config.yaml
d_mlp: 1152
activation: "geglu"
norm: "rmsnorm"
norm_place: "peri"
positions: "rope"
rope_fraction: 1.0
qk_norm: false
bias: "none"
init: "trunc"
init_std_up: 0.0247
init_mimetic: 0.7
lr: 0.00314
beta1: 0.95
decay_shape: "linear"
seq_len: 1024
Each number is 128 + 24 x the weight over its row's rms, rounded and kept within 0 to 255. Layers, rows and columns count from 0. Numbers have three digits each. The size before them is the row's rms in percent of the matrix's.

# up: layer 4 MLP up, 1152x384, rms 0.103, rows 1124-1151, columns 288-383
# down: layer 4 MLP down (transposed), 1152x384, rms 0.0933, rows 1124-1151, columns 288-383
# gate: layer 4 MLP gate, 1152x384, rms 0.0974, rows 1125-1151, columns 288-383
up1124 102:133157146098100102099107114093128137146128113146163123106101129119135150124124110095138114139136093141150109104116114173130111093135138117107138132102111173162133100112127107085125069150114110174185132140142134170161136106082105130127124137153159145122130107136138107131104150161107113139
down1124 103:124101136139108126100120176136094165137133104127137115153137129128168118174088175119135105148155106086126130116116150064138113163137117121094120139149109141106134159101122139137173106131090113126160137111109120089169097158117134075147146136104103132166121109155158119108108117138118116117
gate1125 097:133126119127121159117086131112110134122134125149134178149148148089116126091142147118209120096120128127129129079098148147149126103133097139172127096124119116121125144119150128109136135143137117132098121157170132197116094091139103124186134115173111149137161141141119149101155135157126106150
up1125 099:138099114129143115124154101143138139114111124083143122182103140129084192081109111108158076152132152126124101094104163110105115074126107117131138125157141095134066141125139115105077153152158141132103135140135163114143087133126140122129096154110126166127126102156148141138119126133121161133
down1125 104:130137160150111069169159125147076146136162116140143105156116135131146119119145123091113162154139123152071165136096108123091158136129170109120156130194154141134141162116101167184137103132162107188144131143146127092165138133114119174097082133097149103095139152109152150118149110116121147171
gate1126 098:086160085160138097136135089131151141106149092139126094176103112094128154118123140094106101129125107121156088143131104111123148132145123086155188124114165118135156157103125179163113094097115087150131100166119110142104098153098125135123131147125137122088125114131095094117134157141124123157
up1126 104:103107130148138104150150113144120126120170104113139114138108110144088154164109138141146181101138093192140121157165098170096152124105092085138151176073136134174137145107133117123119114100119119121128141126097073099134124107125129136115152098160153130132125115124110124141164170144111113151
down1126 093:201122123138112190151115179135129123172076147121095149105172142102133124095116141122104132139130162105116138122122116157138147107148132115130119138165132112107094129141166104149123157098121087154194111133129145097124149143104113126149090152109138131115158106163169093119086112144136151138
gate1127 100:129145163140075123116151110110098095119131106148124108163155106165119093113146108087141082152119151125153160096138152127097110119115132110120150168141132103138101129131119165180134201135104086140116135106151133123130136097148143082131180141148163151127146092105112126112151132159087098111
up1127 098:154162138155131147111154121151104101103100111169127124148130102147160095111107132100167121129134102113127138110126145141119102096122121104177144176157103085123121151136120114143129146123115119072134126164142094110094120151104098145200141111155167141090119129126090143111149144108146150124
down1127 105:135150138169099114130103115143088117123130124113107149135127086140132136140105132137135143119129111122076131139147133119167153139140152081132170147130132085191121083135127130169135137156112137163136109128130117095168124102121100108081084146166142207133150123102121141077161126069105128136
gate1128 114:090117127097160126141165123077119140127100112112126118131134157126123140116125141136093109108124080099134116133156147131146131109196128117132111098119155153130149157110154190133128150100112136122152118117146147104124177099155159118123120124133114104126107101152134097119153123145127142131
up1128 109:128094155149173121126141118082142137163101142191147135078116137149139126122101122164145170136151137156119086126102122132111057087146170135160135165113121153102117134116097144152108105096138128095092128119128130143135124128112072123132149168128115150139107117107130145147110104129155086111
down1128 102:127090122171131088136111098085148158076138158168140144138127108140139129165121137155166146128128130134136127108134145139134149135132093117134115108142112176157119112136136114131147128091166149130103153132135142147130111113121153116127142132100134123066129144116113104121134113115132101096
gate1129 099:147135110141129125128147077165108124171146136148126152133130073139122149131129128097126111178117108096125154179128137127113132106085056139099108106135129132177118125122127060118146141145109132110117098116062097159135095111119118096095144132166147149160111124049133136153138138116160131139
up1129 100:097133156123107117131138175124140169075128104074119128146191160073131114119134137116130144127095163121197121137186115142087134123110118129138136134125139103076100160173094151136114178138127103107161092114143092132107132136159100119113123084165130187091125124143167082143127119165125115157
down1129 105:101144152101128134131141094111155128169139136096110118145175122128153091102126141148129121161147112087144138140140180107121107113130129127135101154151156143128101174120132136117156124097140101161152107105131044142140106164077106167149199141132133145123191096124145149118088128130147147066
gate1130 100:166134118135149149126102129127134143124090137097146130059126107157129136142144177125129128150186121144106140110125113098114105135107118145111117132164106129069176101158152113168167149133113129114116152127089166091118077152107157140095128112138133166142071131175150128095134123120138125141
up1130 096:149128124128089157135143164130135146143154080146093104139117115158132143161117139126108100140065090122158155143125106138147133124134109133124146121144107155132141124119094179163122114116175162116135125113106095140136153086156108161122125134139108121089160098093109129127136109118180138129
down1130 089:132112096147136176116139148136116120136148151117160123111117144132118084128141133101112128116141146139136114126125160101120102145106119118119097161159127139121130175166149150166139156130119125151116154125112129099122140124123107110150143113173182142151149111121169141102150125157148106151
gate1131 098:131126101109134118111071163094164103101112135102149134126139096088110131101115099111097089146136106117153130141144090105075115146160145132148181111158133131133112141136127102136141133121122079144146186116135101144091122120074114149115139133134131101139101094157118200145168168116096116133
up1131 097:157160099106147136104110138147090163117108119127127124146105152129096153085122167097150165134097142105146113140134099123135154139122150130145122118123089123097132123103122112108154096146149147151156124188147162169089122152143113143182129119088128151167135111184147149111052119153134139110
down1131 092:107137125155150112108125108172107117108113100104113127113106129108140128124152111114103129140139109091093172131119168134135126108153144092136133122131186127159119127143126105129124103127127103084151090124157124134139103139121069154137110176126116112114125128145130133169129143112096116125
gate1132 098:121115125136111169123077138163133140136103088138118150137100129111141127157134101124108095169114114100156164128156082160106174145121111174156104137132096102156101125141087120087120124133116122119162059094146101123137083164100106120126161101137109140105132151136125147170155140103126129151
up1132 096:095145135132116143161139152129138157103117130101068100152102110128107149112113127179163145122093150110129131167128166121135135129118132120105156165136128130151118107117113133112130107130122145116128098133158113132124146104152159173148132096151131117095069134157146085154143149140136124157
down1132 101:103147123120148112146180161118161135103124083107108113097108161088161072129116121080106122151173143180132106122114096142105140138139151117134147139151115085142153141095098087128146114137121111112162102095157113133135082117092116126155168129151111158104170120107141099120084132102133151106
gate1133 095:100106118161141097157147107151090150129164194127144154134108137097149114160142093140152120121097153176115102120123145128092178155158090091125110127086095136130139143173102141115118129178119113127108089177140127045151112101083105127104156128120095162135115130184114127124143106102149132160
up1133 094:085165112155124112123125132091108145130131142108114167063116124125109127135151140144140137137141129125114109145104127092124102150134112134167142091149144163105152167137088148143175129090119127073135138149111143116107093091109094125189126116096109125118087145105121138160130129144156114157
down1133 087:092133098132194096151096140101106130183165121116109152131133130152138113087113079147136168140130123147133112168105108137074130110116159112107105142134112133117138110129121137122152117123103121160117134129161105157081142109106134146176118113120118120134152101097114115103082086128137161134
gate1134 102:136121118120123117146131172118090132116080143090119124113161095144144157134120123103118169122121171137149127136138160124145163140126098166075123155126112210149118151144116131144162145167104166135140154121145123102085104055146110131128116102141127130132107117111154115165114093087110123152
up1134 093:147167109153148112114112118119137147116120107131118129100113155111164147134141127166156130132153088125127114120098101166087148149178172113164105122095128118128143093146110123107100097154083121143159097112126132097106134140120107079168133145133095128087147119149131173070131144146152094095
down1134 103:113144141155141109110114105115088151163104104107122123121147106085139108103212123136134120126117155149084093150118143154110140125099101120125130142100130146109124131125098153112098137130172107159134143118136131129113119138131108142127094099127089132129122076137145140151111122132119116122
gate1135 096:099132159113146110108160119130179110114162148143128117119151160102102057109130156134127136154153152091101153174110125158149096108109121167119131145136123128106124102140143177112107123121128159050159125141106102151127152125106115116103172124141150104127159149104110110164163094137157155160
up1135 097:098102141176128111187130118169135087123123144126139132129144116099142136128125117156152131138177121138134137144131131140120133085123129105102162170128114146133167169126091124120137113156184099122094091127123101188121112116139132139113115126150147128101164088169137084123072115127117136135
down1135 098:148142124117130127131159136117129134095147163135136099089095170148131118115161152133124128115158080150151115109155099206123165160134145133113112117098092151138163105136114203093149115142101146120107121103141125111106118157120135119122102103170125101118077078142131116181119171103152086097
gate1136 095:145100123105169099151123130119139142116068139134121155151185181147105091136169180153126102129103131130125113100142105150149123162133128058161109135104108137092144160156168144131141095104125145112136141194116077097117141174162099140073139137130115148126121091112123110124133112115125145128
up1136 098:140172127122071117112085095127101120131108168137089157113133174164131118137137157116125147127158133107113114124118125078122132143190096116138147121136133102107096124127121089106149128080124093144121131152156145120182114086115131153136132185112135144127110144125157109112113118165138098102
down1136 098:115149134117131104128160134152149094111165107078152108110111150151112176131096131120118140134102156094150115128163110116124093107096105130153107128153129125170185132147140146105116139121119092141120127098132115108138108137196089131138176147141127145116101157129164157124096145102170101115
gate1137 104:154112125134082158142120130105117101105143102164132127124146175117126170120186140140121122130111140127150133149166159133151130169126122106115095107167134146113154155141101098126116142091134149136130104082170139128091118162109115121115145111099135142165087141135120125133169155088130136118
up1137 098:133137147098137121099093157115180112081122151177132138073126110092112092105104145104175151097130118156107134122153144093132135145122157145159139142134144112110149136185116123162147108154132151101155117117153140162158102131111126113118084057112096173130111102141140100122139113139125122165
down1137 095:103142127124097125103128121151115146116168133132122146143108118154103093171159137122132139096163099134153120151165100114113121148124135141113156148102138124122118142125110117128143086101104107138104133124122100131155112131076130161137137148167122083194110121104147121137171119141153176140
gate1138 097:137135121166096160127113139108110139129127180133097087145145109106128122121101113118143190124093150133139114143108143108137124100146116142114111133143120129090119117138107073071130114135125145116128089111107149131143105088095137135132145114145091108146113099107091130160112122141128135127
up1138 096:176164121113157137102113095122115146134138099071129149136122100134099071141106146117129081159096091145130123076128099149138124114130133117143142161111138130130135121134128118117163107107067124105095105136145170103123110182104166131112128113131180120118133166105133057093134141120128125135
down1138 095:116091165150103112160134142103125115094149135102153122115125134105121124104149130106124126105121118146127144123127142110128169163123165133140127114148090142197118112149071099144135150127128168112144155150130120153165154138084119132143113169144143148138111065057136153113124130122130122096
gate1139 107:154107113134129109125108119148117140141153133147159182104127137128119084130114132157116140131133123125134178128099099130106129119108105075135138145109095156120116159130159133158161132108124092145147145148099110097123119108127132122159134092136127029137089109115112104156115056092150134142
up1139 102:157102139112132122136106141154103094140154090142166130097112124174125152116121102162132140121099154120105122150079087126108113130119129147168158114156123117138107152181161160110115128150133135126135111096132106148133092134118130119119157131100122098122208119174180173119136153117132145101
down1139 103:116141175151108135163136108121097129133145108143153137144146133139125136127116123124129127104116108074116153086131131124104119109134148094118147082156132147099087121152117131140083120117127160146093146130102099136129123133198135117139148144149167114139146139177160150146116116104110168138
gate1140 106:169094173128145120160092133134090147146160112158158138121117098152177136139108123151140129134126127125114160142114173115107154171120131125129146120148116141108099100142111127115092146130103139159144153116172100110147090089101102136174138141139110142155149113139173121137105143119143157159
up1140 108:112130135170160102145103160126119138141149099144130089104132132076136147096135149118076165113103074114125120139133162075157140158140129114130164133109096116094163157070187111098139150149137127133132128131128144131132142146111140121120145117093132109146152134134147132139121128136164104147
down1140 109:132113216100091148139116152119131098112111131193111131129161174121140159100107131123126131155135138125157105151117120148172123144146087143137082152116152132144131128148162089118076125122121063142124142132139140113074156144160155117119149144112136105179155089161151103126106122120147126138
gate1141 097:101078129193169175152162129136132142130148119168127098159079093176103125132124145144146136121164125101120131145135093166150124100133146128143142157118176147135115110160146131133112162148120176164089146124112142131150128130082117109169136134153145139137108149142103148146131107136124114133
up1141 103:176139124122127095132126166128184134164141168139120145111097111111105132138132112141150111122155132128143190126119124142146111180100158109124113196080177151136150130112138139116164148148077107162118129119165123172170149115172126164136114114067138120109135125112149151101076136145104093164
down1141 097:142117125138112153143099149139130149147113156138151142119141075125128150151129137134123119135121159127123122182120146177120109137140160105094149115118135115123120157084154148140155123161111154142110091116113112125138155147134151117116121096079174113079127122086151130160144066121146101125
gate1142 095:166094108107112160165162145101095136115142148151123167164124144075094129104064155125104103142159140164091132169126094144154154142106112141147085102124126101140124144093154168123147111129086095137101163126084095144127096160132130080099135129127120163105132140110121136141104123142129106125
up1142 100:102143139098130143133161141112139123135145158147119106117115130114123151125108132129110091143148163123165144140088143124108079122130174127102138131096112153142133162175125113072171130077116146125141125125095126146087111137123103095118154135153133125160105100106073157131157130118120185053
down1142 098:126173095150139111116143164159123122135154111134120119120118118158128120145144114117080153127154143119110154110116121049136120143140171117142137152142133085124131112148109124117110150148164066158150103122106151165142111080147143110140079134099125101144094101104108109139140162173132104116
gate1143 093:108124098142102108093140112088150149164134099126166134133146098148138104133123111122134194106140140160139090125112092084146147149162138114113144142146144144133116114131111118151067112125154125113147139166169149128103090136131169088112124072154080112125090101116101126101153135121098146144
up1143 094:128180134089123145116118129067149152148109121158136092137092097109118080120114130186140106136114135111149120129137145125130124148127108093150100093153130123126095176154093125204139122170103111090103083125131133120110108119132155130142079128091105124115104112148140121111142112112126111155
down1143 098:145111155123142112113141106161156096143209144174130142132161149116134126119118134129068114139123091173143129118158157164145160137111151135112127136140110099123101064077090120113124128132155119145158131106135124125132100132133095194136115130148092126098121146084151099153068115119100119092
gate1144 099:142149134147138127177073138128137133112187116116116147113114130109133092120101156111160155147145115106128113162104128108147173120110099136087156145083134146145089167141090114125186145135140132118124132120139096139120149112123121132166125115139142139133106131139139055135138114109111112132
up1144 100:124114147117123126119082115127143133095110077096105146097122162155085114118138102132116089110114124111112121140117101124094169150137109178088153128111131141108109168128138134134110152152138121134164090108129135156167119167094100138120166145096097115135138128130146135131124143133087120141
down1144 093:106137140162164145108162107137156156128116169142115102155130125119132182132079118149136152150116083117120117136131122130148141114129115124119080120130096092125152118148136107138126108094149139161114088124120139106130104175144096130160130112147137105163120129112101122122117120079165136134
gate1145 110:108091144084147142145112138158147113137079133092133153133110137156134109121124145126154127123139135127148171131102176153114137166143142143138133156113130159143086118166111131156149137150157135114146114124153096108111125087092132141115098083080088104142113097172128163140111109105122125129
up1145 105:117108134078163118096142079123118139139107134145142099101121143139167126166130141138139135080102142137172100122089110148150122113152113144140121095127102114155101164121124104161166120105159158158086125112126105111153142138136085150141137154088117144129079133114107098146136176066070113133
down1145 091:171172113141165112133111177136160134170151136067114126159152124144140140152133139100141106140141124100144082143149109169083126059134127117146112115109107165107107171134131144096135153159144147123130106122153154132155119111145145106123112090110138142132150133120112113130103150132163155114
gate1146 097:104161146151138135115107114102099110146117118117132132149140147174143122123150158107166111116129135121128129160121131224161103111084131109132104157095086121085131146096153130138137127078142176124084127153132109138141121126123129133096143144134155124139121103152101171108184140165121135158
up1146 085:158124141121140152167088127170158109171152110094113132126118143167181121132085124107178141108129142117147108116132126142111087148123124120134138113105162130137090127113136141129116149130134137128118114144153123168151138098135152107134117166136159128107127099098119144107168105133106146123
down1146 096:112131127144135119121110121153161188138124141129173125167151100124112158121173117149111123133049118131148115129166145115126085130145141107137141143113111141128114111139136175126121176165105128159133154129133140131119105110140070112106144120109145115114110139127145116144127110130128167113
gate1147 101:132121131104085091173160115118126149118122121168168113123095160071107072085136119141126072155154098144095132135180137128116151139128144139158112119137103140078123106133145153125150137153137149155068127147164166118210128147143120112148127124138117145134184159115137129112130105117085095112
up1147 089:075147122126161084128117128125127159092093130179143148083078172111102098092145099151122139129162109125118137163123175118103128156096089117111114113160108148119119113135094144154113144102081146125105125160159139123147143143132106141142153136168136140103163100116116118156123106109113105170
down1147 094:131117170144148122117158086142154148118157093147092104104113162140111133115135144120141132165141127146151092119123101141156169124136126153124125120084158058172127154124096117132131120134125102114108149129102194128120154084154122153148121142158109123084126136110134112124126148154140123131
gate1148 108:140153071129153120160143098136120115137084142106167145099136153133165155106138133121104107155150131135117090134068158147133128161127139142114123150136136165135133125132153115098159126136139177066121147114113135107131110114116164149118107118139134119146146083118131138124142155137106113088
up1148 098:058090137140132177082130130137159136136142116138137125127094126104171089137121151116119112146135129153147151143096125098103127148132140105113105085136119099091112147109125149159101121138142176102108138102175103117132107139148135146098131166145144100119112123164124148133125109106117160123
down1148 100:175141133151138096141112066133128140155120150140095159107124179139116155102160128130159096093190162136104110094129143124133121128153151115130108150134112147159162114115124108127149117144125148137085125111126105101127112137119119147120150168113096129121117116098142109150120098146104128119
gate1149 115:094142083145078090127139130144146078198155165121131151125088095115119151127094127142111135132145111167120123094137112123126170144139145095127085102148119100120133119130119149121149140167089109152097087142163141175125163110130144112131127149119133146182122136124165152180122147110123082090
up1149 109:176142111117156133137140114166162138119107080110143121118126122145165115117114108178146167136102109132147110107146128086072173130084118118116125126132142127165089135070137134108168085133096135169108149150123126147119118121149134098111123091132132143137112107121141156168144124117107107129
down1149 100:100161127172112124137125090093105137116133164138140153124129169107109144146174124109121115148106157143129120151145116078104111175131154106121110121147110127051126121102147088148121178122160132141145135101102079138133083126135099123138161118135174122118137114175092138123143125160134126112
gate1150 101:136147102108086144146099106132132088149147162141085146109166150093169133101183126107108144152144133150083101112148134092142167070121137130141132161146163143188115152119138120139122175105127141159205117126142092133120118141155129137114085134104101135090138091141165121131128096122147106128
up1150 100:132118104110090133112088154118101146164125136072156135110125139133134118168155102125150105127141145141174171088111150087105138159099105157124121136139123104122141142117096119086142131112113131172141115090111103149113157150153126142054120160136154135108133140111134133150138127090143108096
down1150 096:135153148088099176107136164107160118161142097126165140163121136102115161089099119129119132150135145131094132149151128128115137112154101124156112127086161141141156149128184118123120103200127120130134130137148143098092138133139124152103124130065128165129169114114136123128114157123119146137
gate1151 096:095168151154126109082130151097113119148178145094094136140119063103135112162117147146122119135136109133128138094147144099066165134098124102137134156116131130095085145155083108128101142111110117141171106082108141107161169100082094155140111113126079133163120180111082114154101091158145115090
up1151 097:113094127121117163117124122145131134145159109112142123124150112146143094129127133103106141107128134164140137147106099185109119116089105181157182156116144105200063094139106179099119121122131162111122147105141114081180144112115105202139179135145123086117139088107140164148106118116127171147
down1151 092:107147114114169108120104148065108117121165173124116114157096112155142126124103148133136162129139078118170133130154097104143139123094107143157084127132157132121153112130158103057111160109095099145117154166092162167154141120136128130113127123128141117158115134118126107107138099135161111095